Part of a small language model's weights.
Architecture: rotary positions, no biases in attention or MLP, untied embeddings, some layers without attention, local attention windows, paired heads, capped logits.
Each number is 128 + 32 x the weight over its row's rms, rounded and kept within 0 to 255. Layers, rows and columns count from 0. The size above them is the row's rms in percent of the matrix's.

# layer 9 MLP down (transposed), 512x128, rms 0.167, rows 312-324, columns 0-127
size [123  38 129  53  30 110 114  41  37 126 128  38 112]
[[ 41 125 149 130  82 148 135 143 114 119  95 169 104 100 104  35 107  78 131 128  94 108  67 133 136 165 150 169 131 131 110 195 133 150 102 156 185  84 131  85 148 115 107 122 106 125 137  80 136 116 128 131  84  84  77 110 148  81 115 148  79 114 116 113 135 121 140 127  81  59  92  97 180 139 150 130  83 104 118 125  92 143 177 101 133  97 182 137 119  82  90  92 107  87  95 109 127 126 191 141 118 142 137 143  65 121  71  82  67 136 128 122 114 177 154 136 119 185 160 146 129 123  88 157 149  94 116 157]
 [117  68 173 107 153 202 122  82 119 127 134 138 108 121 180  49 141 132 112 151 130 121 140 136 127 134 137 115 117 153  74 147 131 117  48  31 119  70 135 131 137 123 150 113  99 148  31 120 113 162 131 122 124 147 126 178 118 140 101  63 109 128 134 126 126 124 159 133 162 167 109 121 131 140 153 222  95 131 123 131  96 134 117  83 127  87 116 124 140 136 131 255 120 123  77 132  67 126 120 128 125 162  55 129  79 127 125 126 157 132 127 128 149 119 156 139 147 126 102 178 133 128 129 133 118 145 172 111]
 [127  62 158 100 179  95 183 113  90 157 167 124  67 103  79 151 188 106 125 139 121  71  97 124  86  90 150 152 166  99 117 163 142 141  79 135 191 160  70 191 137 130 113 100 121 128  98 152 111 145 118 118 152  70 145 131 179 131 103 135  97 134 185 182 115  91 185  93 145 114  99 113 130 159 127 159 147 128  99  91 142 157  71 118 131 111 123  80 148  83 126 128 143 120  90 175  81 125 141 190 135 117 157 135 127 142 150  84 199 115  54 210 105 126 109 113 122 131 122  96 130 145 139  98 132 132 112 108]
 [108 124 152  49 142 159 154 163 155 150 130 131 122 167 144  94 146 115  72  82 155 133 141 134 118 127 139 131 155 144  97 116 146 111 111  18 119  97 127  81 136 159 128 136  92 108  71  94 130  95 132 143 101 126 146 204 132 129 195  71 122 118 129 110 127 120 176 101  92 145  50 103 132 102 144 147  89 129 130 126 125 130 135 106 131  53 142 127 133 127 133 255 133 128 104  98  95 159 131 183 127  79 106 135 149 159 133 129 120 129  74 116 131 105 182 120 100 171 110 121 119  79 113 151 154 135 138 121]
 [190 180 167 155 146 135 183 155 140 126 139 124 162 140 134 117  78 110 104  99 111 114 132 123  90 165 131 127 109  92 182  77 202 127 101 113 118 117 137 121 118 124 170 122  68 152 112 114  93 132  95 120 107 118 168 122 151 133 147 137 101  82 108 127 117 118 117 107  53 103 111 111 192 106 120 131 147 142  92 187 111 135 152 154 173 100 133 126 134 124 144 136 184 130   1 152 124  83  65 123 132  99 118 157 167 109 186 118 109 131 108  58 134  67 116  94 166 109 140 123 180 126 144 218 110 131 122 133]
 [148  68  90 105 121 149 139 135 144 179 106 124  71 118 134 135 139 118 123 135 180 133 187 146  89 147 138 105  80 142 133 130 138 119 118  79 138 119 164 120 118 191 136 128 166 136 146 135 131 109 154  84 122 165 111 163 121 129 133 100 138 112 105 130 179 110  99 102 113 170 131 194 122 120 146 122  90 128 152 138 120 147  69 117  49 180 121 138 121 124 147 112 177  81 142  96  81  73 161  43 227 204 120  99 117 143  96 151 115 195 107  71 110 153 149 117 110 134 151 181 150 113 216 143 132 140 146 151]
 [ 54 109 135 115 144 180 108 119 115 159 151 175 123 111 107 101  81 140 143 120 193 142 149 152 167 126 123 112 112  97 138 150  89 165  84  96 104  90 149  76 111 103  88 115 143 146 112  83 112 148 199 152 114 145 110 145 131 122 158 178 133 193  91 123  80 141 150 145  99 136 132 148 111  84  89 144  86 195 137 124 110 159 157 153 151 112 121 108  89 118  89 176 129 126 132  94 138 103 144 123 127 150 101 146 153  95 134 110  89 151  67 216 132 134  95 136  87 171  57 128 122  35 155 124 179 199 132  96]
 [102 130 132 138 102 122  91 133 103  95 139 123 139  95 115 132  83 139 114  79 146 150 176 183 122 126 164 122 134  99 146 102  35 146 155  78 125 112 179  47 142 140  31  99 144 147 157 183  81 147 108 141 122 137 128 111 210 125 137  73 140 144 135  98 127 110 106 118 133  70 188 151 126 113 120  91 126 161 131 114 171  72 169  79 143 140  88 134 118 126 206 178 114 152 123  78 125 143 130 118  99  98 151  78 201  90 128 125  97  86 137 144 114  96 110 107 176 133 106 128  84 116 137 145 124 152 114  89]
 [137 131 143 114 160 133 158 145  95 129 129  64  59  76 137 105 102 134 106 117 130 118 146 167 135  73 133 142 237 117 115 165 101 107 100  79 133 124 113  84 140 152 117  86 164 165 115 146 127 142 115 112 110  86 154 105  70 168 100  84 110 138 132 164 104  95 222 119 192 161 196 115 125 122 111 141 111 101 173 122 128 113 148 106 132 146 185 153 134 115 136 140 118 144  77 144 119 159 103 118 167  81  89 119 155 116  50 188 120 158  85 137 121 120 152  81 151 182 179 107 119 119 126  62  89 136 113 135]
 [110 112 154 130 155 157 115 145 119 111  93  55 143 116 164 143 103 123  90  95 190 126  67 121 104  90 124 162 127 157 135 103  63 147  85 122 129  92 116 132 148  99 186  85 124 134  90 113 117 124 167 151 101  83 149 169 146 112 199  61 147 107 112 166 152 127 140 182 185 156 157 142  57 186 127 116 132 128 114 173 163  76  96  93 120 136 166 163 100  42  91 172 158 118 112 111  81 113 143 121 156 162 118 136 136 150 143 129 148 155 137 114  82 129 127  87  94 178 205 162  84 145 148 151 108 103 140 118]
 [110  98 123 111 132 172  84 141 101 142 114 150 147 125 122 174 128 133 175 151 170 157  99 149  48 150  99 144 114 137 170 168 157 145  85  89 126  92 104 174 102  98 116 116 152 171 130 175 105 128 143 103 137  72 107 136  78  92 125 153 161 193 133 143 123 197 152 151 166 105  63 106 115 143 151 134  76 162 118 100 180  73 152  85 170 116  94 125 154 176 132 113 113 130 147 117 184 125 108 173 106 138 126 100 172 116 106 154 199 113 111 127 142 132 197 151 127 192  62 112 133 142  57  98 150 135 156 172]
 [140 103 110  78  96 131 100  99 164 123 124 115 118 129 174 144 120 122 116 121 130 147 169 172 115 138 117 105 126 112  71 184 142  93  89 126  71 119  90 127 129 100 124 117 122 180 103 139 116 152 109 134 158 159 130 207 139 141 101 148 109 132 182 204 158 109 179 108 216 227 115 126 104 126 172 141 116 150 176  75 137  90 173 109 137 101  48  89 103 141 150 132  78  89 142  66 129 127 116 140 143 125 158 124 141  79 105 163 116 121 137 105 115 127 210 134 100 127 112  92 138 105 125 131 177 136 144 204]
 [131 136 121 117 112  68  86  80  88 139 155 201 145 116 103 133 108 142 115 141 144 112 164  75 104 119  96 124 103 147 140 149 132  84 142  68 139  71 178 188  87  83  88 153  77 115 151 196 146 138  98 128  97 107 113 131 132 162  80  16 129  98 159 144 157 116 106 104 119  61 134 150 124 108 104 149 123  94 127 135 161 133 126  72  79 130  97 118 153  83 148 186  93 137  56 147  90  41 111 146 131 151 107 124  72 104 139 166 137 135 133 115 161 130 135 139 149 155 150  84 135 147 136 105 159 134 101 110]]
# layer 9 MLP up, 512x128, rms 0.18, rows 313-324, columns 0-127
size [ 33 127  52  31  98 114  44  31 134 127  37 113]
[[123 200 134 188  99 111 112 141 114  72 126 154 156 122  91 196 120 136 126  96 127 141 106 101 203 128 168  69 114 109 123 111 108 125 152 178 159 150 177 161 130 141 129 136 171 136 144 156 122 157 113 155 130 118 118 151 156  89 145 200 139  86 135 139  98 154  52 176  91 143 147 138 135 186  99  89 187  40 119 188 159 119 119 164 104 149 135 114 143 159 146  87 126 147 108 119 147 140 153 126 137 126 148 101 197 116 133 134 140 183 116 125 151 139  95 145 132  69 141  86 132  88  67 125 139  51  93 159]
 [150 193 163 191  67 127 108  83 128 154 167 123 116 100 125 132 110 116 179 139 128 134 157 130 146 201  96 143  63  66 144  84 165 103 142 142 137 116 138 144 128 132  75 195 120 136 106 178 169 149 145 138 102 180  86 173 159 179 126 135 174 117 119 111 136 136 134 131 110 109 153 182 105 128 118 145 123 134  33 163 188 129  86 106  95 180 207 169 133 111 152 119 162 120  97 106 126 113 129 161 138 132 128  89 131 113 163  92 144 140 126 101 183 134  80 161  93 109  98 129 183 165  85 139 100  95 117 113]
 [116 179  76 146 118 123 102 147 163  65 130 141 148 105  57 147 120 147 127 107 124 164 117 111 146 115 170  80 155  79 177 108 120 128 178 157 156 180 138 159 123 153 139 126 140 113 137 139 126 174 127 156 113  69 133 155 187 116 117 145 188  68 117  93  72 176  58 189  83 151 160 158 132 143 132 100 188 102 136 139 176 137  75 192 101 191 123 130 125 111 174  95 130 171 136 121 131 136 163 100 137 141 153 137 159 111 125 173 121 130 141 116 117 152  95 156 117 112 154 142 167  97 113 129 161  22  95 126]
 [134 126  93 184  94 124 147 152 117  98 122  89 165  99 102 127 104 115 136 132 141 248 109 129 185 129 139 118 103  55 116 130 140 133 199 147 186 171 133 162 135 122 100 154 137 120 124 156 160 140  32 148  88 164 116 181 139 107 151 136 139  91 133 120 132 145 104 138 100 138 106 157 141 159 156  94 150  88 122 129 165 134  93 130  92 135  90 170 141 135 164  71 137 150 136 127 152  82 148 116 152 158 237 109 157 128 142 115 123 103 134  52 153 151 123 127 104  99 120 145 154  88 118 124 128  54 151 179]
 [119 230 111 108 144 129 114 215 162 143 129  97 177 146 155 152 160 156 121  74  83 138 107 106 120 123 122 147 153  90 160 106 164  70 150 172  96 124 108  89  89 128 137 111 167 122  72 134 129 184 150 130 162  90 180 150 116 165 187 115  98 113 145 115  92 184  87 112 139 108 177  96 116  51 151 158 119 139 146 131 113  97 117 108 134 113 139 129 144 186 122  89 118 151 184 128 172 171 127 146  82 116 148 145 154 147 138 163 125  92 195 139  92  82 103 149 126 139 176  82 109 155 102 160 146  94  89 163]
 [153 214 102 119 106 158 131 158 152  76 162 106 149 133 108  69  89 142 171  86 119 162  73 178 171 166 145 113 105 119  78 108 149 129 144 141 154 109 122 112 147 137 179 145 121  97 146 151 140 139 121 108 107 112  98 167 173 135 118 137 140 125 135 139 103 224 125  87 130 181 160 153 141 146 115 101 135  68 143  45 116  90 141 114  48 129  93 111 143 137 128 119 135 101 118 125 119 158 131  94 132 136 117 133 123 164  98  59  98  69 157 110  92 204 117 164  77 163 123 103 131 165  93 152 205 115 111 157]
 [144 165  69 163 111  94  95 130 104 123  78 129 131 100  72 151 132 155 141 120 194 171 127 135 159 158 119  57 140  91  90 111 143 192 137 166 127 137 133 156 141 162 180 121 162 125 119 141 129 155 130 188  59 131 102 151 173 139 104 144 149  63 127 110 109 145  87 187 107 124 148 110 150 180 102 112 159  76 106 135 153 109  72 137 124 129 126 179 144 158 134 101 105 122 133 165 189  80 147  85 146 165 162 137 173 106 118 115 204  70 131  51 150 162 113 161 110 115 142 132 165  93  88 143 115  71 133 117]
 [194 171  92 121 111  40 152 154  93  62  70 101 111  99 101 165 139 165 140 134 143 160 110 145 203 151 105  59 132 108 119 117  88 123 207 169 133 168 149 160 109 164 122 123 105 172 122 168 151 210  90 145  72 135 154 164 166 179 145 132 136  31  97 117  98 144  99 144 107 123 127 164 123 170 103 148 122  83 113 130 157 108 103 118 105 170 113 140 123 113 129  99 124 133 163 158 123 112 164 151 161 124 111 145 155 122 137 132 144 118 143 109 175 133  94 168 107 109 122  98 162 124  95 133 138  49 137 140]
 [ 96 114  72 218 143 115 162 178 105 123  85 143 132 157 146 154 162 175 141 125 142 137  68 131 133 164 160 135 117 143 133 112 140 137 134 203 135 199 204 173 112 131 144 182 184 152  94  95  95 171 128 172 135 172 109 110 109 132 104 158 138 144 115  98 152 143 109  87 143 108 178  92  92 141 158 126 211 140  99 143 143 127 126 174 159 127 162 159 139 155 128 105  97 110 165 129 159 141 179 116 158 160 178 165 170 157 126 145 127 125 101  80 113 123  61 159 125 111 133 133 137  45 120 143 116  86  77 111]
 [103 129 107 145 125  84 132 114 153 148 147 155 105 107  36 160 113  76 224 105 136 126 151 176 120 157  69 106  84 137  48 169 135 112 195 150 117 219 187 146 172 115  81 122 159 164 105 114 110 191 156 125 101 116 114  96 107 127 127 131 136 108 161  84  58 142  91 109 123 124  82 157 171 161  67 105 183 126 105 126 147 128 147 133 178 152 102 115 110 157 120  91 141 136 115 171 183 124 138 154 130 133 134 155 122  84 101 102 131 125 108 145 180 144 133 163 131  68 141 128 150 133 130 100 134 136 126 140]
 [117 157 107 137 120  76 131 120 156  73 133 135 148  97  95 136 147 152 152  57 143 137  99 105 188 150 125 100 121 113 104 121 131 116 179 218 142 126 139 134 150 134 125 135 192 137 105 192 123 170 127 147 121 122 140 151 137  94 155 129 126  89 123 127 113 211 105 147 104 154 168 169 149 191 120 106 137  78  97 140 140 144  93 127  51 137  99 145 142 121 115  78 123 161 151 140 142 124 155  91 144 124 127 134 139 137 114 105 222 129  55 132 160 131 119 157 124 114 161 130 132 144 135 168 124   0  94 134]
 [153 170 139 182 148  88 151 120 152 147 156 158 153 116  86 143 147 149 208 120 150 122 137 116 170 127 147  59 133 119  86 136 133 108 188 116 127 133 186 138 110  87  91 116 150 138 135  92 109 114  79 145 149 154 114 113 150  81 140 114 176 110 107  69  75 155  79 146 134 134 134 161 195 143  86 104 130  81 141 107 183 128 104 135 103 145 132  93 139 117 197 131 162 220 168 177 176 126 162 119 130 103 118 117 135  76 112 121 111  88  90 142 190 140 135 113 143  89 154 124 200  54 100  89 155 131 134 115]]